Each number is 128 + 32 x the weight over its row's rms, rounded and kept within 0 to 255. Layers, rows and columns count from 0. Numbers have three digits each. The size before them is the row's rms in percent of the matrix's.

# up: layer 12 MLP up, 256x192, rms 0.258, rows 86-152, columns 128-191
# down: layer 12 MLP down (transposed), 256x192, rms 0.25, rows 86-152, columns 128-191
# gate: layer 12 MLP gate, 256x192, rms 0.246, rows 87-152, columns 128-191
up86 098:163081090153118141104128088198207167136198169118121110163167103085126129145104092191097082122184151147090149134088097112121091163120175130157123100084059172170119198074115102114115111101123137
down86 098:123144123096159152120102184062165117194143193161145106123142167124118088130152128110200189124149074110114166139125126048128115098205124141174137112155175061082158080189123105149146124166138161
gate87 093:175097165166094105086118069119082102138094133158159187068135123138161172079113081095099122155152110181131150121168136109145182147131084133101142073140159144107091136145079138180166147175113122
up87 098:145118140116089151138114117109071095117098127174190085190101125118138155086173110156094098066132134134122103165154115099111193124125094114146089113186174099120109140117069121101154113148120046
down87 096:159141113154122138055119093125103122143165110138146087182150148111105116119107171086147145192138143111121102131147127139150117133065119134191151115107174134062106142152124111087123148123126123
gate88 106:136145088106128138078094174114126150217105120108071138170102089134167104102103199145129142150135118038111118146142140125093114180174179163137110150103142071151133174168097135140132185101101101
up88 108:126100147161135095092127165147147138133082116070072169168126096172115172117113178167103079144095089124143153185124086118148097132142116126138149187063152111112121180151083169161118091093166131
down88 108:108056071214093132073149133146102133181118131109122173121152151133157158100157126098100085129074201135151137137155161158084082114118124145137101148097073111108108106160142141159145131146150162
gate89 102:137141147086111083164088128140110160150071099071142137128149139099115157133103126149115108156122170100097057150162138129048092122193181082120109110165117135130053121127131077147098145135120149
up89 102:112141125129114146122060102157150095113094159129065148085119102088180189106118109144108118091139102082096089074130116109079147146170171186094130120113122156184102113160092140099143149095116153
down89 102:149119108153097180123163135130158103197139137106136118135109102146138121147166128211138122155109143135187120061094163143188084180157180157189107075137069145113108126094195153141151176091116161
gate90 097:113097132065184173125108118088141124093139140111168138109049134158100104103114083186123124110125159101097088134175133180108135152075155161216103199082155166107108156154151151137123092105126138
up90 105:100142164130158059138128162086129142137132123104154131157157135141057163118116088182114140122197144163107130111163168152073120129148186146139136151140119090178167098155211115095083055106155143
down90 101:142147138198136129129166130070084121173133159080137131107153083145116125165167138139130093109118159116151148081099126155102157148155060111172127073122159134127151164119129138197160139141131087
gate91 096:148103124170137147148158134129084143093137161102082176138071063110125121157130143135134139085110077097108134077160111122111076097101090142161112108149127123131131088119105097184172175165161143
up91 097:060173056084131152139112126114075127132120184141159114117128084119096161088127089106087152110188100173118175168139115107133165117115147117108208110172066116113110145176162113122110156146159144
down91 098:102141086105096103105114093117203129155119114106165168158166138157102126108086072134123109153144073136129122117106138108144059118140136122133150134168139111134111177110159145100111092129126113
gate92 101:139096150182182163114147142162084130095084155075148142141101135095170169128085149108144191084119152093153175094091141144101102114131133166098133133126145094101096170181081177087152143178165129
up92 099:141129096140141108192119143068158104048157175119143157162165111136110091123175155087079155104125152154102093164122119145102112134129109144117068143071133150107148147141074135125106138151100130
down92 103:113130111135100098118114127150092122141171149081192173097148137174112093081114128095161177095120132159119110130161164202148096100150112119154159082168118065068101139097095128144105161095141099
gate93 100:079142105076129134137111120108160157153145178121126190135134112150133123104114114095105098036115112127201127166152125191109173194133134117127148148132148101125125120132126143150141106147171164
up93 098:122127117114177157126177124187096126173122089184087116133129086153148067122130104152141150123135135116174118181138120088084130130065149181115109115147170106162110138078152140188122157152165135
down93 100:087087137093174110142115077087124117062135189107111094099085109158128097139128097149179094132148104168121109155098125112135131154099164088114178128147121117092115161120144145122095088075142111
gate94 095:095178121214163100161132107087161117113171112098148135159140081153077120116126152154104126148126101150123161075109122104113109144164118139093123063121119092127094075178120172129138129127201115
up94 095:078132095084064119125154120148138121148129126161105062153124146119117135138157138125097110177169129130119107117137146124048118107139191115163101116134127133158131101105122202142136144108146175
down94 095:145159158120183118141172144056120169173119127115109087070131092098202117124178134172151168121123143155152163135142102081083124137097155093177177096160189093119091173174122089147137161112103080
gate95 097:174097162148145125172155126100129118165186107104076151143110137100173129129129108202125126137139175149112102097109063169126110130101144135210143102090123097142074156120103113095153134180144141
up95 101:164172078184127152124122101100152125120127114159177041104073075154117114128109149142134193152153194130068124110113149120095112126140194163120107074146195141095157162132145110115117100140080085
down95 099:069162145120173154091113161125156105108142132123154175140148118080113070164088126086123124098141060100166178088122139124128120113118133129141076187121098183208109060203110108128090137119097138
gate96 098:135164131154124117091146128119146134110108168178136123104143095086111133102122140127114180108085149129158127147146138133176187066134165097176125058122149145075163144089105156156139048115116083
up96 107:104165084154087139169111147110110077074113121147137101076132155109157182113135105163105166053112160162167132152120104116127104110169124147108175138152112097169132189158113123127172137180086085
down96 104:160087108113117193086105153117060120185106109127173145145149163113094161059140132175116156096159114105141117196109087148154151131091142131157117155079125167117160095124169094169135136175178124
gate97 094:119193128108176132188138128071103167174060036102129094170116165142115159115121125117029086083126164099168129133141125123162116124122115191108126111078135165142154091165080184119152154119170145
up97 096:174103144073146138135124143203137119160081122091167103091078106174109159107146109168110113145100157092159100133091085113092080130146143216146175135109085106172113111181115129144121087119153149
down97 096:144109177104111114135073199148083068169085144097135152150120089122087168126153101095143084073108150152093162139133105117172128153122116139132143077160115137141141130099094107125116141161136068
gate98 099:123092107133149082166103146085083108096103134110167131086096138126184124099118134106127161109163102119175143111101154101170137069065085194109111075116138071185086109060118114192127172176185147
up98 102:138088121174144155164064136103142164166163149107154103146104118156126138168143112130131146129163142136079159130168173128115103098065098142086094077112168126079161147211124094179144156123148093
down98 095:088117101147138181161161150136123107099184162083104066121114134121109123177121101104141162224192153093096119118157190106134103138134097142145150103134163137113107130123218111164081156142136097
gate99 097:107120052112085200170160113100137126175100200159165104092206094109182095132135135175108122090132142081174172148108117149135090143099144092151162093141119150142137149112174109140107112080152124
up99 099:126122097179082154081160133157110121166146119165120124096111108144081152150173113118128140116122150102141109110187124156134093080129101148181131103115177170120127103166167188102154109081036143
down99 097:112124123069066116091113135062104103095089141142124120124169152125061106154175119201094058165148109101129091152128144082142099127113056103113076149134163168077138125133134068157085124171081170
gate100 107:136165129094157133152127091159191119130143167137135089103152117142165088138140116161081096166109160123162172097175132140118135093189118156139155079140182162092108059089191195076131150110134114
up100 100:120123117128090122131089121149161151116124128117156094148162121138073125218140127116132139110153105081110131102154100143137094151133151111126122020089145137120116045136073130086117146113132098
down100 103:081139154109119186111134095161100112169065135133069129119110126083088110179129170093142117106107119073104129110132148143142156133094154157105091148131127156118098153138176129137127152182145093
gate101 098:155154111210096067145095105144139168107121170083141128117136161135144128128082132141134113122161138186120128132086189115122145130149103108068139099109135139106091093134107135104092151128165147
up101 094:160140139112119082193142131133113133120138144137130167111091142038060119103104100132098142161100125148142125119168135121105075139123034170103106163086121130095131107078093125086115162072115126
down101 094:109101163108215099088134098111168112141154109168126148095132115083146143153149198111126230142113147163112169138099167139140100143121166085095118120104165095106127116136096104160140113108081109
gate102 102:152134172104117134144061113168190207118126155106135104120139133157088204143083145066129147110141102168108142135151123128143185133160126159176089088145129139149133132137102094138160095147159125
up102 102:113154143088122146126076112095158127156126160173143189193127154084070104128109127096154154089120102151136131196065124048056124174076146150127140129118119127111136107135101109176132140177140097
down102 103:100112060165100084051140107123109120126195171193086175113151114129110099115110132069144156152132137114108128146084132079047140156127133111100150096123177101096159154175185175082104147167103110
gate103 103:087116069208168177123105125102137102151133051104144071139106142080113077120140094164097082162133132156093182134099087154137117079131116102131172104117093133131135105102120157100130090157113148
up103 102:103111111166181093175118123181184129099114132138150094132078111138137133178109101122133184176171142089072111168075195097144121105142158123183132081140125157114094108132085186089141150072100137
down103 098:132137122071128114097189202134143093156110161130176189089092097104108126110088166180121157080170159194166143163126120100114138124091141125127116137111130129050118146139165120140106110154115142
gate104 102:159126110160052088127134115145114119128098166155104138150039108129152124115159152140120091108129096157107106181099117103151113197173077129123104135113081105148071092166143096110181152141212142
up104 109:125142108169153092147077100111146133109162171167093120110171115141122142071132121120140154102090116134137161112101117187090077117097189134133144121096192143118128141129159070149170092114130136
down104 110:124129116117123112124081163130188149147163158125109168128178113132096094110162069095150162135084125199112165163114162103097115036145148152117108195140160100115123129125166089121130127065208137
gate105 098:136154102145203129159060126110162146106101125114136083057157145098126131099107119140103129130136127187149094146165163127153141093154110194111089115104146118188178179117141127153127178140137121
up105 098:096171112097153111150118169147121120114173132132144108128102160126112122142189117163151175097109125160152109188132169090145141070112116182148159152111139150120136110093079166204084078187171089
down105 100:158114109152162182116081149113129178094162137149126101142121087060130153103123112133116136150126167131182142104100134101086115138094104139187144139187088198088140066099091088136162142135120170
gate106 099:089109148129111078174146135165106169068117127086117138177105151158190156116090146072048114146151107114086110102121140126102137123152105071117150060100096122116134189175151092136140130191100136
up106 103:107151159112097143112088175138194192059173160169123106089123117129040143181080074130140113182114097133156065106207178112141084116133096131125101127093049158162145170169060116139089104119099163
down106 096:142128116134124149063163118110126192174141116176107095134128088095142125157131150136148146126087125095174118154147132136147145092049110145045164076113115143161104072125095175055103087133122166
gate107 099:162138154130182122133117100106110119173131151156119152103177145157104160185139050124142176106163090159118145123130183121139098084157130119189095115102173116140128156095075070077088107097103136
up107 098:087111100142109091146082146170174116153141182124110134167142086111113152092115146098101216088169107103161158103129115144138117149108087119189142166134120127179068158129139105045164092176135104
down107 100:141127160083110181091163151138150146199125172136172136093127128178096145107084051133140149129158131095156105126090135140106108104137138136086150056142077122122081102155136146149132144112129199
gate108 094:108103123170075073128143122174129183092105142152100185117143152123140133122078163084139115122140078151155128155104145094147134151085153091119124097133141143103133164073097098125123193221090131
up108 103:173179144137157140197189128162125086149119108151162141100100130131137125181199127177172154138130137197126149121074139115185153127130098163145107161074127140164122141096134109104121070132166132
down108 099:124176168136093145163123095129107127062105129115079089123142154124128097175114113108186053106176102082196104145115188150119134155186162084132125112086117096098154170117105087071116140126116152
gate109 105:084175160158162113108182104146134139092110186099145103119158154129129111162135050205155084179115114117124134150130169107118075114102118107117145128125158181108142108080093197026112139140185141
up109 098:091099120094110139104100083127213144178133130144112154167066173117140075154164128106092049111154090105148147178101147049148139126108148191159154198085141149082099165125105145116149124141148087
down109 107:161142112141111124124081085115119171150118168167110117090112113173141143090147130145089125080111165139148142179150101159144131129107174195191111140073165152088118049103078117147161115104141075
gate110 108:129113127111123139149160166136096140086165129177146104127171156171118083170094169106166145132133123104087114147118158160124147120112146057118076115189128098088115104173137151145164065101094146
up110 106:069137100191083180158129119124135134171161115152058132148148150096119172133126168131066141144152133075122173072063098064130100141147201113116140196094140049164146119103128170139177108106166091
down110 104:119159155172149087128110122036163097116136121162119132158154099093080106098097162184124093137119151079102149131076105164097128109104168201132159088148108114109116190200085138204122143111144080
gate111 101:135138143150161091145106137133115111175129143141161148183179131142119115063146087136084144072126157132130129077084072143121121158106131141151117168177100094148120139090131163164131140165137147
up111 099:111118132171152125120079112142109157135131091138134089111090102104113161149118075110155197178176123113084151070092100110137126127092093101128104118103149204075094142079125125145078150128161126
down111 099:166127059135142160131168134118132138097129133100130086133109104108057138163100132100111104156171076139203103169075070122089096137179087128166082086156062140122126079101149130139144140172094099
gate112 094:092151132094113095121143105129144136135128141138122093076129136183142215116203163132110101172131145193134184094135141111138109115141116105134136137114133152129180147116104145147132069130177176
up112 096:117113107126085148132151159226142175126106148096088145093089093127113121075158136129148156107142196144135154125136078233121153136159202157098152081099134125162128116129139128190130104152126164
down112 096:152151096189107139104137133157138084144104102198102142154132125140082103142174138108089122150064128121063144184143148174150162179165097184089095151126092101119147104078160107149147173084131110
gate113 097:104112087120087154110142139110117132166153138141103154064140097100124146050061121188076167111132122115111180158168171122066100109102149115075113126142078102183149191181170184167082163149137142
up113 093:192123050090093135135097090181112123084150114132164078121141132104123166127155148093218167091129156064142118136203138089119118115126154081123163105174162146160082163114120078113087112114120120
down113 092:148114139133113147147086111124151129113115172123133099169105018084159130177210169085099099141127116175116122108139124143139144146167062114077139140133071043135096170131114065151103132096110100
gate114 094:146138106126142137100101081146098118133133138099096187096179110171078152117104173196113091078141069122106153121101096140147140143135118168109078191053142065160143124126177162150120142083105175
up114 101:115124107153080187082122149131104132154121122147121075086103124093127083049066092159104182131075187087132117084113179107097153140122057079146115119104126144136074206185122075116107127182083101
down114 097:099182116116121124136172114152116126101145105129117134130092205176154097191107212178145069150197094132115145129147135071116152081148135210120190063183146113143107153099144142160157127137123094
gate115 096:161121104091124078167056111190144132066157149147119122075161140168145098128167092126111145170147118184096105060138127135173132060143127088114124149140163149119098089074141107095079181122130161
up115 099:084124096083103098135069164162221118130125129140157117087111092153107141205129190146110099104163152104182171143114100126139122147140092121153113088189071105179147161109152155085132112088106091
down115 105:125137141110083179143169101093172068157108155100143125125105154181146144115157125155064166142143108169107142137159153151130123047156170152146110142116180161122097141097084182142078168198143156
gate116 099:061094104105152134138152135159155119081156113122122155046160154146188082220124147122090078126186139165086158163126190139077092160116065124060128099132123133121087135100153143109147153168110150
up116 101:134139160138142128108166108138154130122156171126143107122168192149178125140121111099187071130125157116110163107160087107081139153129194171140086168157129072146099078093097120165106141096109081
down116 099:106142113080109163156203143036171142123128122085129163052072108171114199107122097110179090161155153109053154099108126086125216176135148105094139122139122125143143142154113154120170121115109160
gate117 093:154130152108160088144087102117094134237103135123180138134138114078096178142122128127183079115068151130138148196150102151128102117100126137101065159178104070166126127165123143168106125115129089
up117 091:130199127121089110120095113098138129151113196098057102112158090122155110117056114126088114096152080107137174130162144102148152129138147114143101130142184144105093170136135124126134141109077113
down117 095:162113113048072105118168109146154138137100136153167124106163113068165160118137168168125133116137133130158180128134121134196158134075099126116182158129125143155152163126116095140088148151118197
gate118 093:080133147125104120142133169106134166121094140121143118100125138189139114123116106165100086145123094142121140092121140121105217126153105133097141105113109115146133142159171157099148083161148165
up118 100:149135066147137154100074112030144153111161129099098156145100081141016085139102166133127184142147121123157146148086124126130167122156127107124132081138111163128071137179131115149104160115085120
down118 099:109135150100139125064099144109089117142181114107147172163150197158120097157139136114165074096177089117104128100119116135127213071139135142077128133109135127149115173106150130167085148102150161
gate119 098:122204119082161158186075185111163096139173167117142112144078128075129093112160138157138101114101143112109144110073142166159097145148118131138189131125129133116050144159122119103179144163150100
up119 102:145073097147197145155102137119159157069127136063131104157135131089117124158162121145142088130132124151086113140161145097135143059125146108098169110127182118130131062122150112165152128129131087
down119 100:190178149138154149085139168072102118120113121137116099177075111123115157123203104147122099093125084119129087139159086144189131134149150078172173137145105128093135128120140123130122114074112119
gate120 106:130145184152134137133102185103126135121081130153155134153162089104099155124120098188183159086121119136127172134149161086122105255154113100142122122123148107175115074066153089140114166119131115
up120 109:159128141171104135180134185132167193145080141075120081162059140150115100118188097119132083154157151186151154159181140091144103155182115142115129114099068116127195116160161103148103149132110178
down120 104:090108108094097159116198084121148157073151128091168094147079127138130085173122146159174131108117092104133155055104047130148121141126149137156115140207151149176155183109145103132137149152128098
gate121 101:082146134142132079142126116189103145070110124110090130132113152175182105067172095141166112182082087201042075080133189157163095056105163096148109187127142097122171147133116162148122177150109198
up121 100:127152145151128134162087197131092095171131177126152126094163105096165124116047126124135153116113152107151150164094086121117153161080146135146088147108125175167082107153176109155104113044160124
down121 107:125117157134101114191123133170149119102162133095130094066134117128158173170114143152149123149167180170135124162165123123167112130095109040130118140107095212103086074178164095129183085129110082
gate122 099:135115136099121180122150138072066172122125106130134156082122108156078141147134136176143033146144125061177157155135149139137094124163146117121154101117173166106189147152111187109093148116071115
up122 096:110085100145119134159176155074082165128191155088111101160130080161155171149131199095091146175091098126128125079115132126142089116148154098125129063110129128132125127148143091084109097115159195
down122 101:148106109151150175141082127143102113081118135169147140115109184122167105093117079123128161060111067153108138133137157088145174114098125206104159131124064141128178165120087095108161111112096110
gate123 104:160124159178153121141136111163115127191167162092118132116080130138099118132158127115078153092135151108109141173101176091136185155138138084148106151133158174094146140094093144108110154090078108
up123 110:132110119125165165148125128151116084086152136116099066101153140108134099237096099102152061150160153115178149107098133131086105132146093162166205119156133161114122171085120130172165226132132132
down123 105:133190102165147191180159134136104143136121129126102130156131074122089152138120115095147067110138177110128137120220182114156108106149109144102153103150129109098149140159146151131099149180157184
gate124 095:113151098091131050120091129138080154149127155128095134160112122168084127118105139111100166103161142067104089125139150141120078104192126105166113074175147124095091159101089151075103148151180163
up124 102:130106115084114109130090149099127090130123152126063143124129098173107194120183115161120090179130154180128130146149092138106107086120082130127133130166070161161106199097133136101128136115175134
down124 099:139095141178115197099098124165091123136146103160135115054168139117111091074098122145138123146154097174192105138102099139125094153145147089068140159109150026084110154184172121149159072117144154
gate125 103:127146140101195098087153121153181113135123111149199060095121110159123123105122076165134137108099147164122127123074170180158137134081161160126110117118182153167112116170123154130118168138124170
up125 096:158128180160112143111077087111125122133161112134139103115159119158135107114177177168096169126055123113153080130143174083138144145090143105106156150104039125165094135164149146167156115096104155
down125 097:043123146110171099130205136151163124100141111130145105083132140107143120140192143165103160094144102124132162145154125167119113086103092102127091163171133079153141134150112171111124162097167131
gate126 099:133112134090112073109139142143081120145135166140097117098145137069153100171144100148147104109102176095082127179135132152126164087057116152093143128150138149139138131123106103071163112134131069
up126 102:157163133160126144152077090115147196158144120189128107168084155102153161089121158173137130112146102082088102127157173126157100128090097156086106109158119081113107124125156101105164105170211104
down126 105:112129076114142108171162150176182147136187149118089143143151140147104123083141122138141154121100145051132145096149121090131105170108071108084084107115115060155199120134161099142122104119141103
gate127 098:182128055104129105128159130115130136131112173147122160098167142110132127151071176176123108152066049089172180096153081145175074103121086172166103141135101155120133154123118118184074121141152124
up127 097:124179093112143140103127103120147110133116161139158090150140101200159143134117162153147131154121052108110135131093137139123106168109147131121143133178136098062179146154175193117094068146149147
down127 103:161097121221104061123094122106124158218204132131051122108160154112108164099166141063114097149133120128145104118116243092152105175141084133156144104195127159121094121147119120099141135108147153
gate128 098:077164092151092115099183076105191110106155100173142114151145127131186193106093129142035119081133127138132182127186117174154132139205129137136084158170138119178119173126150126116094131141154123
up128 099:150153092172182109113186098105115127148134142141089121160104166142166137115162195111131117162074123156090130162136173064121073146089091134087136139158139111090215134118129135104174152093115144
down128 099:194092124149162141185126135156151121125077137135152106174138089140158100159092142116171117098189149126117126153106118182111113157176113118150183089078109163158132105163078129162086127108108178
gate129 100:156140106064173079134139125127096189099053170153138180154110097157130154108176162087054137112165114081139160117137130128149102136206127076158154146114134198115101134141132151199121145142094158
up129 100:085114160109141151144142106110169085110169083176150142134149145092086181126103174164117101113143170148103118087134094166085140112090142068082164092103144061102114129100123089108176157153173120
down129 102:116150116138138143068090154150131119159178208177096115131100154078142082143131148125152141126195099114178185180087147146143115140148139168054092148128143157144189091143132118094141114078074099
gate130 096:111067126118117120096086133137161122103140118113189062142118091069223135162065146100115102188114096150124061135107097127093104089118130087148196138108227111122143105084137105142134128084122197
up130 094:151154172053088099100095113098139089153080100134101162113172042131090140102152172138102104099129164104168136094141079179069197161133143133088101143085090172093120105099116199100093128151174112
down130 096:123149119125124105143124080114180186141107150044186144120093170145131157122101156107117111131133097123172141094086142134183133115162104120197140075114113064156154144154126100185078148127152147
gate131 097:057159166089117097182160136180115139086098155188140102160085119103105096102125108095208106175091094150133096098143220132171099140122115128162113099099192124127096144084101123097143157165125107
up131 104:084139100086154130114143142139098101114156100147147101148136103137096137164164077093116115168162196109117091145096135156168071102173150113084166074134083123138070129097171163171154155158107129
down131 100:133164115136095148122119147110135131103147142053070149151107139097156129076138181214153093127168073150130130163144113101129120147143177110132103155104115073107125127079130115167174104122154166
gate132 093:128086177086101060232086133131143146189112128156117161175104121105092108126108076181102152130150184130099141109108148113185069128126103108152118174151126173102088138128158122145144124144105149
up132 100:171145116175098142105175113121138131098131126091087142133098152078189121139100142148153152095122123098148082161140143133150126134098216123159164130135104070156148147120075210194146181099128077
down132 100:083126035140167100085130112149167157213138050134117155169144082152124144086142110166158161151142172117107171177091099090081128153125127142104118065087100139130097127093134088138111146133145144
gate133 102:085098087206154152114128133091133132081160144138150088102112082090164141159125191108090144103140082117126096106111125179176136141137106121169161136175084110098142177133171101153121153116115119
up133 097:120163158132118067115059130092187124132122161100100105151144112097162134190115116176156124120083196204154145139066121072118135122155140175102178081079151145170166104131146108158127121133166141
down133 099:132119131116113120147136119124085152128108181140139144105129136108052138148125088122107137181149117126090131170104153081082108164147198162077166143123178094100143149105123115141104052134148051
gate134 094:132126114144124079089181122099146142144102113147163120205132160119154142153166112150139118116128102126151082122136134143120173157162088097100072103124077176113142138088130063172170109187167094
up134 107:146052101135165143138178091152137131090121172135134096077094156104133161122140089151117086103115155152169196161141125111119119120099162151116054160143114128090147205167143140105174096048093160
down134 106:135124165112156089100119134111082094120130079115120144134139137120144118158093173167117101050116109108178133145116102106068132156086164158160099158162134108062117137133116168144115184126136191
gate135 099:148110183145112011171104120114123163139121122175160122153066150157120142076120118122111136173101134080150109117155112122097166090126108172107099150122143118118113144097150145135091141063178114
up135 093:123122158177148119143116182172167168166139157126152106151091110097160123163128145203098068160122169099091100113121112129111105092101122065098076158103128106163036116111144158093122140101156111
down135 100:118148136125144112079146172140104155131100137130164088140103138067130155181084143148115126172175145144103107093208067123125115144145123149194138111127237177132175220112102128098071134111100100
gate136 094:102098079118106145050182123110145087123180129076127121166122123096147092126128112078081176142098150114124105106117167193029090078187144151117057121109170106112127152210125124150109171166107122
up136 100:173088132152068119074173137164110148102149141124071168149126149130167101188088103152112095172158157098139104110168156167172113107115185106118069145071135133142082090106194160214093136144130101
down136 098:211153063169117118089110111123124143174175113134103180118157134117114090132131156117121108164126146171128142080137200094101114151167147184033144113143159123122134116156085164120114144145119179
gate137 105:120191082162097119138151086078112140136136143202144132131126092146121102112162101105134144105103154056131095120167069138130098109198122113092122123104142081136133118117117136105158103086101087
up137 101:171136154188141148131098107119144156142067108181151132154197198102116117170119089138088089130141136119175165065154093191093105163131142102111134143152092126178127129135088179160153139139099123
down137 098:110186145183166119168100100037095151104069146170090076121089129171172111145176094114155113100088151112151092086127115157060149128134127143160118127082083119107147122176101210197116109189107126
gate138 097:160130115152159161168083108166113141139067114106106146120106126167135144109177151128088099119088012147128117118076134119133080112156103190126168128185144172090142124113147109104189116108154073
up138 100:131069116149118139128130130125141150155152123101171082058126100101120097063146132155107137089109126109147123130118073044069117123158122198143147113107133103123055154150126103105118092132100142
down138 102:129160138145166170056120149111095113158163092067124118131119132102137101107104183136127067150098206140151144107143061097187144106124111160157148184152154133137064138124109100135132071107139187
gate139 099:166143109144165105116104153143113157130148135171088128131158130118149136130111103164153077084223150140099112147130189125095042159156140065101119137103090083123208114133077128125140129126122099
up139 102:115148168147064141128119138138113076095131104147091093105144087142168141095164153145086167102126093133104097083098127152177212130174092062075145102121101176097100163038122130129191133115163127
down139 098:111106104125139141142135152105115121102143089151096159129130126169124213091140076121147164126110122116146074064123134112169081117117085106133117139066141168090068165080099151147151156118182132
gate140 096:137096119115148142122058115118133113128125149187137080085155093150153151154146138049139098141142138098131094062103174117173110117180138157144138014192124116164111109122069099136109132139169116
up140 094:141072182153138112126124126093088150200085124111081131093115171083032114138126134153131104129090118073148062076140127109118187087110127129105085115081096093084174164219083129138159143141120134
down140 090:149113171189138192059162101103144154131137087125128076220095144117080090090168154143092122091145152147140125112154149138113110137148130141098133101133131146128122159110154156115186088111111077
gate141 100:175126100150121115172090121137128149162082134152130143129120104109148160103153118131134169102121120164134134178135155036139142168145112123059099109139091159147130162105139082068065123134056119
up141 098:087103159166081164143104077089145107063168116131126157142134101152131108166119115138110102143152092123091035088120123140128113163128180138124119125087165178081064090137104139143166122131158096
down141 098:090140122161151143110077126162150146109142134102106137065161153093122178138134080186110139174044103141165125053179205136097140133137136133133095110099118128104154154120170153156113114133099130
gate142 105:187118188112146179098100131131109110191175161103139132166130069120128109190168119148086132161139073152134123158130103081093192096174151170180218129167138163109098125140103092143128087083087127
up142 103:087103085142122126183134121107138098113122138139170100179059162127089070119121177135131102131205169151156086149124100167201084164114111165117164094110131154129131153138131129151118104230146140
down142 100:099109087126143109113139151150085149115145125160136131096131160171139133112079096042111137170131138139165110150104124113166131121099131144200118150148135165116137101101163120131145175138138141
gate143 095:129127209135122158115120107184113161077124125137168167147138110120121121112189133117133129101072173127156120073089181113108161173096087126099065159129190137134079107099156093073141132094153086
up143 104:108060053150125146105179113077121131114172080125126117058171133139109137099089175118170186160104104088135143127140151065128097089087145131143134092064124122141109120217130126178109170169093169
down143 104:147120197127146140157107115138150171097163132165167164155162114081083179114123098143189142115116116091102210095124112108164127072122150146099141076152095136099062155189105126098109100185138143
gate144 102:070178110154161128186157093122155151141109066163160090077131151125143129158156142110141107149143093115071199148128131105173158095090112142147160091122112097065124180104116062099146084142139123
up144 097:170107141169080120109113178154120171145144065131184182123090137076166130148167130116107152143102084122129128185116104151124147133181150163111154102125140109142141154137074129078132159137106086
down144 099:102133174137133129158107132153111130091119098139183116091069107158117128136126186076162122143094061121079140150147208150156151137097154153168129150151175126099188154058113148104150069101121150
gate145 095:083170120110148166129176152125141129117131101099113196103125111075115121100125070152153131130105092163119144137148100129127143145070164112142142137107091098081084136140101155091136163100066137
up145 092:162078112078143192102150093168123109129121152162135161127131113096092102142125149133147116086143107145194120136062114170160118097069115174123138114091123092037134131135105202094050163100204097
down145 091:141177145082077088141102105146121162128091098157152155171092147155157195094120067157061173085140123170122143118120114097122158088132122084095142143070125115136169092142096155081144135165064150
gate146 105:176050060151081121133143176102124124078172156132156119143116103126140133075097091185133103114056157119136180116120100147203155121098107141145178181178114074112045160174154133108117139107125181
up146 106:123133115144154212156099104107120079141075142105134065133106158073182159123138110088171142097144105165133128179054130103130093058151072143102094134129165163116095130128076168114137117122095114
down146 104:157124176166094188150153095132096130122073166124130030118138115158144093157140111168140123105126072119146081164109166098150094177100078094125110163161176101138074205166107123125114120103104148
gate147 106:111154130127127126147119109185170129118095160126169128188188107100097153156122163091086126096129169178185166113168125078149130143131128155149093149154137200138166085110111108158157103094142187
up147 113:077095083165152093127154128107121080118110138161107139128082148085129175111150150126115162131140076150133102122120150197130107139152115121051142170086121118105124138122170085083075158118133074
down147 108:171103119124161172096095192087130057112194157079108186183141142102148155105171077148151149105117134152114123209123141163105134114137122059124105215116106103098133141184110168065163176094195114
gate148 092:191146130179139182138129126106135190156106115178163083119152175128156177180122098141226146100166124076147122108101150146169136146075108116172187172135093114110131202136065156130148208097126124
up148 100:112096135101150100115088096161124187055109146170162098094159053096128125071148105106151134123145160194116117051106129078107161122179130109016127100101156089123136135126138103108124136123163083
down148 102:108129070112175140156171143086089133080125161221136102137113064114116115172157105067189082106131156197182129135103153217126094141150146136097164135101098108147112154123128115143109139118158145
gate149 096:127125174104152179108061110129188135119144143111102100115098098157076102123125092147129129096186125116154114130177139127118161034087129103086100131138117093133114116172136122101104129120083120
up149 096:142088091106149122152119028091127130104136034123132140094117077126143094136126079150110145154162128103087175126154138141082111120178126200119171138129097133114153135110126117148129139119120096
down149 095:136150131118127130139089113093174164110148150131128074190109115128155108125134157113193101112148106170209132171088161068083142085122143158102084147183131130139120141117149116074114082090156205
gate150 111:137169127145118130139090096103130117078114212073189114143112111144099100165145121094103122175142078160122136026121150117109166101117157141137159057104109160105114098128187147175136168120129171
up150 102:151074145129123087108138108200117174165117118117153094134089156101196136101127153137156204153122097156096140145070152160107129126121103148181033155143131127190032128133087119134174113107103143
down150 101:183130142191182145121131071129076073132148161194116163149116161134133104127122118074144104118121109167198109118116144144126151167087098147134135090157095140126132161093149148132089101127145093
gate151 097:121124080167128094129073115092106113062183108082139124114105130108140165132116097155091133129226104055148126102107146138109104103150072120129127142087109126160055130087106098154198182110081123
up151 099:076116195128138161134139170154187103119137156109145174121088135118144065131150182151083121134196090103114138156113064103165145165116200160061103194154162156132127188159148142124113143119156109
down151 099:181092135133055133173143143094174127156094066171179112140133138135169128144101149137107131137119111191151110166082126151120134107129072191076126202111151151154060135122087128105080078129166139
gate152 094:109127154109111070183092102086144159079132138175148124144091099142165135141111124085132118126127096142083086106105132173108184127169117116133146161116103089166116162166137187130112107114087132
up152 096:127146142079135119153122116112114138050130153092171082133142123122157167140101143168100131134090084122141093195086118131116237151147036069111149112156063092095094125137227134145054114104119142
down152 095:149122086096114128092141155138147190122091191110092093075081109157145104091151084137106093134109154122098119128102168109169133087075132104187134129114139133173115163089122053137149056126100148